config.yaml
n_layer: 12
norm_place: "pre"
qk_norm: false
bias: "all"
init_std_o: 0.0111
beta2: 0.95
schedule: "wsd"
decay_fraction: 0.672
Each number is 128 + 32 x the weight over its row's rms, rounded and kept within 0 to 255. Layers, rows and columns count from 0. Numbers have three digits each. The size before them is the row's rms in percent of the matrix's.

# layer 9 attention key, 384x384, rms 0.114, rows 176-209, columns 96-191
095:143179171116090145075185072120116126075109192114076196184163072187158088081149162144156099065084137106180065123127159134125104163125110150137169159152144106139179111080116137133099140125150171152134143131099139106117091054168117087121154153176121101148100169157141136125106139154123111116
090:178139175190127138193196122135158122157103084116099118087084194149133165191153066085123107117080104172125126128056072141158160092129119088090128156103117124095143127177177057124107142183098150180067092123078157093101206084090162119159059115146163133157131109139113104138127067139129143117
096:093106159086121101128183148101078098113133105117081104186114113095113097082074154126204132080134111105137199091115132115085209125159092143110114170149167144109108104137117101155096083123123145135153145068119132140107096158154183179102161174159170142097074098117137115148105167080164135123
093:135100132101081142138190112151094162124124139163166118184244125143069119108136109170074161097123050098098138146089137127189157136133182164064104183162086168145143145100116124149139138087107091151075126116137134133133143123105156130141144134114130170092143172172085118139075153130122066184
094:136062101195176132181139103171122149141044060133122144116104091103125097122062089082089121125161138153134072130064094113181149149119136177154165122148075153144114102136191153113119162129113078125125151153186083109107128182079119094121142182115127164105140161106096186197074200075155144147
088:213145091068130162148141138098049065140135141102151087150106116127123129093151064130134104166199129166158136074100177185124084161144159099141139132117095114105141086151199124114155112125042118154164146109201135125160103129139132203133092170135129053188088201097174107081145135128111129103
097:125071142116052156122189100083123041186138150127146112113077163181081168201122130220093161201134113146163173094139121081137096081160116151129109112077093120066183093158085107162119121134144094172150138107039156119125184164084140089119151121147086165129110116139169141167137071170157139081
092:107133131138135132148154070175106100108115070182098127122144081155143084124111124130126158149163111113097032137098178156136163162149161086056135065129183144136123146123096156142159161159147095153097156110201126148190104144098119159109080105138112080111201164126126164128147179176118122151
093:116100091106083106162079147148121131120148098134135111073192152075134135076121164103148105111115127080138120161159187091118060123116127166119166176140184166177161155131160196161111128096116050103105094101126110137144176134172135134151143084132089146162101180151123154130104154144139172133
092:173094150106133159154122117143116123125136130119146104123132126142142167107108160137120132119065163124125092079123132114089123068092128097109121127149181152166159135097190163082167125159138167134086117123105115139106201146147119163138124154076150081123135149135150146154113132116048098167
091:131112116135118185118146135158131176129186121131180125061152175158083138104095106140135139069126155116194101135128131140172109187112116065153113136117053108180111119131142153137079096105189099144098105109112105188085038104139189098126088140094149149119115134102088109125115081104132125139
089:125124135112164073068117106114140047126168150114122101182179103104154141151130179177185100132135113140073085098130169097121147108166116165164106112141130137109091136145178128138120110127098125153190165079077156125142145111101124129118103113152163132170140107088109132173172103146230108115
094:083125146057086191074119045144133141141172160156087133123226112142107140102120143128101182157125143182083141130106145107172146093050089163135136132220145156142174166097129106130128090199119136092070113134193123139102181125120118145047175085120053120136191151153149105149217183113152092091
093:090109094097085097097130165125096135101062144118125122157092150128145069133192089106143132147200131140107096118140136097145076182159095163079134113140097156158112125162103120137141197191129113126147144192106136084119109148141136193146132077161209109167155109117076146063107107127128129125
093:128133064101168123132101106168084095153072099141112122132134140092209141161099099116159153165161078117094124163090102102130142126127163143103169148074186076144090076124077100192082114113113145106159149100150158152096155073140097114197140155135095137206124159144199143126132139113175159131
091:112127140087153146098083192207108162104067107114108107132177129122147116177130094109081097154173145083118114132124120070155147114083112145125095149099185185068103190099099085152118081109129061161132131158248184108106118145081161143111098152122165135112187187136117089117055170079095137167
091:127108126176210153179166180166125103121102102109131089147063127078144123138106148126157072115115121091174129095114177121114205072180132165101163103136118191117090121077119122150148207122113119109111113098116081188094146115159156133168137100127118117083140157130086150148173129094155093180
097:145148162095170186125125129146056136123147105138154099159158166089170115123147137116121161110127148148131176161122080082124113200163116119096135116174148152129171129127129148143104148057105105120185053120098179095105118094103119115144153136129134066127154092091150154082146143120092136111
092:096136136136151112136147099112157142168124093092149083123151143117153101102131137136112183118163133152129095147075164174115242118141122117142155137132160158155117104088175129167115132155149098138135111179096102154126108159143132074135098127148137136134168157126130161180113142141113100153
097:117143133146094174127094125118073072147146110161159153150128105046117190132141099061094096140107155125098080092107123158134117100091162081110111130176086139123130091176118149154189138127108147067130168159132155156135147134123121118063157076101088079106136110100144186135206151079169151138
090:110191062084123174105141132213104099139052133129187151155144129108135111123157128132158070143158183115080109130127146150169141111120113121140115147114103150137090122085156090088108117130145155108117137150208180150121123125116061061147102110121084125128103081140082115096147125090134117115
099:171165142148135113146088148166176136172168088136221095164160178181140156140147137173170131113106123185121137133112185107103087116104106128126139095145089123141108127116086141134164052092120088111203154152084137122078150172086114126103179112174108124114137125133177139152123131065134126097
091:143118137100133099177108091130133148134179081207075118126144145108141192129118118164106101106092156156103156127086191101187144144163129186118143160165168144167105124193148130117119147127126172125132132166147114098111175144105111082111161180094144074120111126157153156197134134146169190110
089:045139177102106161150151145076135179098129121170076084117154194166144145090147138111174166153149180048084129143132110136154135106136146153147124125151075110172158058173134073101132138138147158073123107120133126139088122089141098080082107103141142136176133136099123176141107172165090093060
091:087132134087105139167136138132085189129126152139104130118108170177111162085135114143205142080120151134117150128143117158157130139136085112132196116153126091120165129109081093085151118159104151157149163096178118138097216065123138152097106165069103116105148160113144087119097096116140118127
090:109127114136190072154122105123079159105159154133114212126102134154125096116202149099152129090165162161100088170145132101128121088114140128145084142117106146149123149107107145125143137138061102128116174104185146103073108128140095108132164162132124139130069092113068123076105056109118152115
090:156111159148136141118156116084158174156137115187135204092128092120140132094100149139114160136121107153137162131124079142054067096137099143053096093130082160079069157129183155095144118095095123147120173094122128134104145106155131097111067130119127092061179184114166138150135124086139114129
088:125115147134128135147153100091061155106082130109107147171152146152110122055128139128141137122149195113115117130114111176152139128154153135102152097124095175095156097098095165117107144149070125169069139169215082121098110129142097115118137057169169153122097141165128126132104113139124111152
094:148180128159114119125142143100106136125127167141186119101119133146109098044153220044094127093080107167153157151100145117168098182156095213120183130124155145133142149092132132119161109149140122110140121152090177159131122125126105172195082096126068125122116089091157148125128101160111111133
090:157069166059165085048142081092129094112045198084148140157092170137120141113144078093153149123119130173150100164086124097168145180112125068126152139189134156118182149169143103143129170145122111135179157130154129094135160174120123075151150128122171074224144107124107094086124167092130175112
095:155126127182135072154106149150130120094198148133080103171173146133089129167125199127176146144101123100077126150131101093185156104116110125192154081160138062157132094098124095079151117126116146156107137121110156169118099104154104140122130110157139108116098087120122140172162126082147077146
095:191119107119099177189077110119174094180154118123076114058099175136140133090142096117147120153136097103150093111141153087083104121115135173140111156178137110173132125142131105128166130144173133100140034117160103104130122037151156139137159092173195119147177123163107126174155139098118117139
093:120105172096179169199118190115163124098185132113080094160126159098112119163121074062192155078035117087131112127110130070166100183131152089105135129119139124164037142041125137152095116131057137146136095194136131183117175137120094133156084130155128106092101139137127160118137134170149139193
094:131095045160114180143148082142140103041103148127121128086159057149125135125184122097120116139120146156103092111175163158107133185092105121170128118186084152115129144138149136060171144167112167160158146080108077121127088125171124169135139124107162163110089160076141107162034149141190119086
# layer 9 attention query, 384x384, rms 0.11, rows 177-210, columns 96-191
089:157143185132133081123153149119112100132096148216112137121097183190100164135135112132109136082060199169164134169107087227109118160156144163155155133127094131161046104096087107099102124169164132165164092085184104168163118111085131120172140121137149111160129126131107094141128081121182090144
092:140108054101155080160142143149109140056148155138101121177162172113150135121159120114078095126135075138135144127135177122172106163112134188133152168197146115107113145144153117166127158123166137113182123113109149139112133156255164146171133208135149117146133093144122111221124145100073128104
093:120064124103132179138149094119125103149156187170161063095178140141100186081127068127078153112170101091105103188123169101156154186128171089068116130087157097129171171094111137155149091073174091099122126061122131119145082104125158157116098172105128104061120142071138131137139138122124121095
094:108095095179118116126102111161157220176132045092141126093141125131118093049145119098131093170094103186153106135094062131098135117136105128136154168138057052126121127152083075150088086119100145146126123100206080146146146186132111177087092118034084136096124102149141127094132154127073167132
091:156059103165189086120125111138117141107106149111137093143125141159125160110179128142100145134128113138108122106124165125166140159103138118157156133128061131153129148070164132119141131188059127139142162166166138108179138135105146113102139189106134119168137210107160157150094108133155130135
095:148077155074128140117140111151135124143116157202157074103075107128145138135127147113116181140121144149175141093120127132136105070118123108114118121046070169093091149159133133167079149121168119136108091156069118106133146133118141093165108106128144152108150216152133117166129108133154065064
092:177134206088156153152074110147163109126180075182141092157161078138148095117085127169148149133117055211093104116137129108132123155067177100083140155153128117137121114120123081145126101123111078108085153162180146090137111145103130167151132058157130148118203075172078088128124161126139098090
093:087132162094162115117144181130144125093162118134117158074127161106101157139097118122107122113171085129131166082100203102128056080106156131104095162128133141176151141147138124128128119112116120125153130080144101162146123140138082133174128192151093118148103170145120128109107119131118171153
097:174040116102127088144140102097110133098185140151163112097153142145078171165180115137087078125116084135184088086083077081069094115077130128143069050125177052143196110086107094137140100162112152172158114110087138144153125105137172140148121090115090125185053141118160155070144122131138133111
090:137142144164176141101139126119056154116149154119103123082156195078144118129144168093082137085114118228101119087125115113101121147146133076135142100083175162148132086118140116076123156168197155089129117103127135121124140072174135115141092179123128110087135123077144064145193083147187178128
090:106088150130111183185175119189173082114159082134128135068185148126142130113108113091173099118149097116109078086150126172127202073130137127153126119156101134097140122111102088088109113082152068132138179095098113091111105121094117128135089114131126098124126116103158110118149097150128145101
094:118156082139115132143126108128155131096162127131118130134180187156120103105151085113147187168131195077167130133082167095165133166083077108134114137205152100092141157079086128145076058106103101085055114136092200153088135139096120107109099143114114127119135114015178107109162124170105159111
093:135134102130100125074147124134082111129088160140117117103091120110209122169088118101134167107127148115123158131158112131105148110125120066094204195109168101132145100096145126140148118145139113116126122111155131154167111163164119117136107059167139153123114153072144165133123153136101090079
097:159139155170141119167131147203134107182125176165165172091128068151115136132167100032109167090162133152049095156154136118095153104173139164121191196138099135149070101124129090130140095211081132161160084142141173154140077148139133142194151130105103104175086109163135145166148176124145144108
093:095181067134110171113147159190165160131075119151149125170101140083113106127143114124087116127201157144164134158084137115119118125018160114139146177130167130089129135156127151110224085160129103115167106159160130106117119157141138132093088168148135120174182123131198102103099135124093156131
096:102141109169164171145212104119129108132095103068147119180134153118105156135107149121094075159086131089129110102046130142163122152133111128120143147150094120111103115086065172209211098122093179114117118092148097187143121138166186104120127100136137091120113075117138136156161119101139116119
098:109114200127147186125127124149089132161102108096168082153132134112170155117104142100047101079105141177241086084104127149100086217145092173112126156219113102143162118189132164150115123110084126174100101112144158117155119117182117140080176132157147081174205082071110118137127131112145098167
097:159117122147133131093129118131185138112137128074119099113082095136118159139120133157146120100123080106126123201070122145129197071106078192078160059121147120126153132165119180154147128147128105148125148131166106111100153151181125169109162134117121152096146152137144149097182172102131092080
098:112108178121178128114089126076130153181170133137167169105203163065107107158093154142116131181112171142119153129139106188159139143085084130142135093135126119149121129150141148060129086125087110047104135133151153169156196121149104140106145092119127125154084193129142205112159153120111189139
090:119126120092130145144116100149153168099139131119127162122122134140156115158148144085167111185134149104084095152134141093120089133108093171101134118081165113151061149088175194166130100170108149096181117150153133166164141111144119102185075125131125201122157141117112086112153070118100181088
096:151167058134130112122063141191147109167154110105183095162132113144122177120132143127134133137142144112175157192120196138112137131151131144113179152180148135148064142093162137153135079096139046115137119182053131154094129147073150117134156126127048144149125141125112147114162127099115135151
096:137129119134060077188115138149127105154153064127127167157194103066178161117144085102141097177182131177115158111106108112136132128133109172098142157149102098151123125135078157169093040175171110091163121186119141122119157090068193128117144091130085090103133128107185159138130168115130167130
091:112139128144171139143107170144126135094153146155082133104128135160116130100149140087210176171162156147152122132082127113091083135118183154145091085109120092106163087115106132133133150192098109086133111180147113129174179089129114124155128167139085127146133174089065207110060195116186064179
089:171092121126140151096123081083136128178142128114095117146106122114084141123087121092144184155130125149162076139048150125097138122125130114102130118111116114179116153130119098132142100130129110163151140112070143187069114099134098144157105083201095204127113159116135195176121104103112209119
095:098147135092057145201125133145137159135141096177114200086074127149152140122212137146110145113176138125108139179175164113091095108069119131073117067134151123170156105118118163107118120107194113132137159070076093138154116158139100149103147153105104186148109089143139173145126137109123139159
089:157106163139154087119213165116086171109084125178145141102137069150128136170169186139099095124092125163146165146115158128111095147068111144089131139103148115130134135132157102096134129124147143168103166101130183111129145132133145149087155132127139097066134193123114115091109157091106159116
088:168162152103127132147166068160083175162137108116136095153138098080200095139110100100093145099151137113113104129113194173122119114109136169119194078097122115110104089115098093143140166116141096140195085099155115096158123093110092122098099083167145196053092163138160143127180129131118096152
096:121169173120128151143114117147163104082132170179151101087124099137098142082096209015110124129158155072107174110154134136120087132112115165082225148105176148121108134122128135195099143174083169162162155162126141129107137124171097139162137147133083085151119101089116168075083143116121144170
094:146140176129122091079161066093107138171121146120176173124144141148096165129161161163134125113110103095092129152159162077123141157124196184112145122133091117131130205168174097073166149102133089186087115106129136167122073151140153079172129097107187168186150129094143107133072179120163161122
090:101146104132117073191152142131040112131165115126146135131119090147130139095087096091161173154126145086120133149159155115104127090166137139137153153113106035117139116121082117105229077110116116109121151150136060113105096073176111098122154133161078109116128181175113133176167142095075128105
095:150131117126097155164130164124090109159163119154090136142163104136151124121116149071180158178147159103142134097128113045087145113087098141169116118119135093151107085143156101148187185108126136122124131130147126140093129061093167076163104107128148176209144100065086110130218150129150136166
097:091097078155182153134133191121118056173201107139152112131043152094167085136082089114158129070078074151155140134162095095096109125134073121114147110145127095140111166114139126173094091104115134159115100162155121155089105083151128206128111121156159135056092171118121109129126123141152123114
091:160132106110091137154146143134115161106119137115072179137141078136160102095132171176118083162145146145150081095143089166156171111163112119173171168166158166129174105130131112090133194186152188087104098154080140117153161096133116144157117161162151162125170147125140061141090123104120110137
090:149071150130114218112106130133081143114163127097060150146112087126147151173125179129167146109111151158119138172202199146168117074098191140118145070140140105140162083084140110092159137079124080074122126100135180124125085073182143151118129153207070166120121125144054120111223076091156106144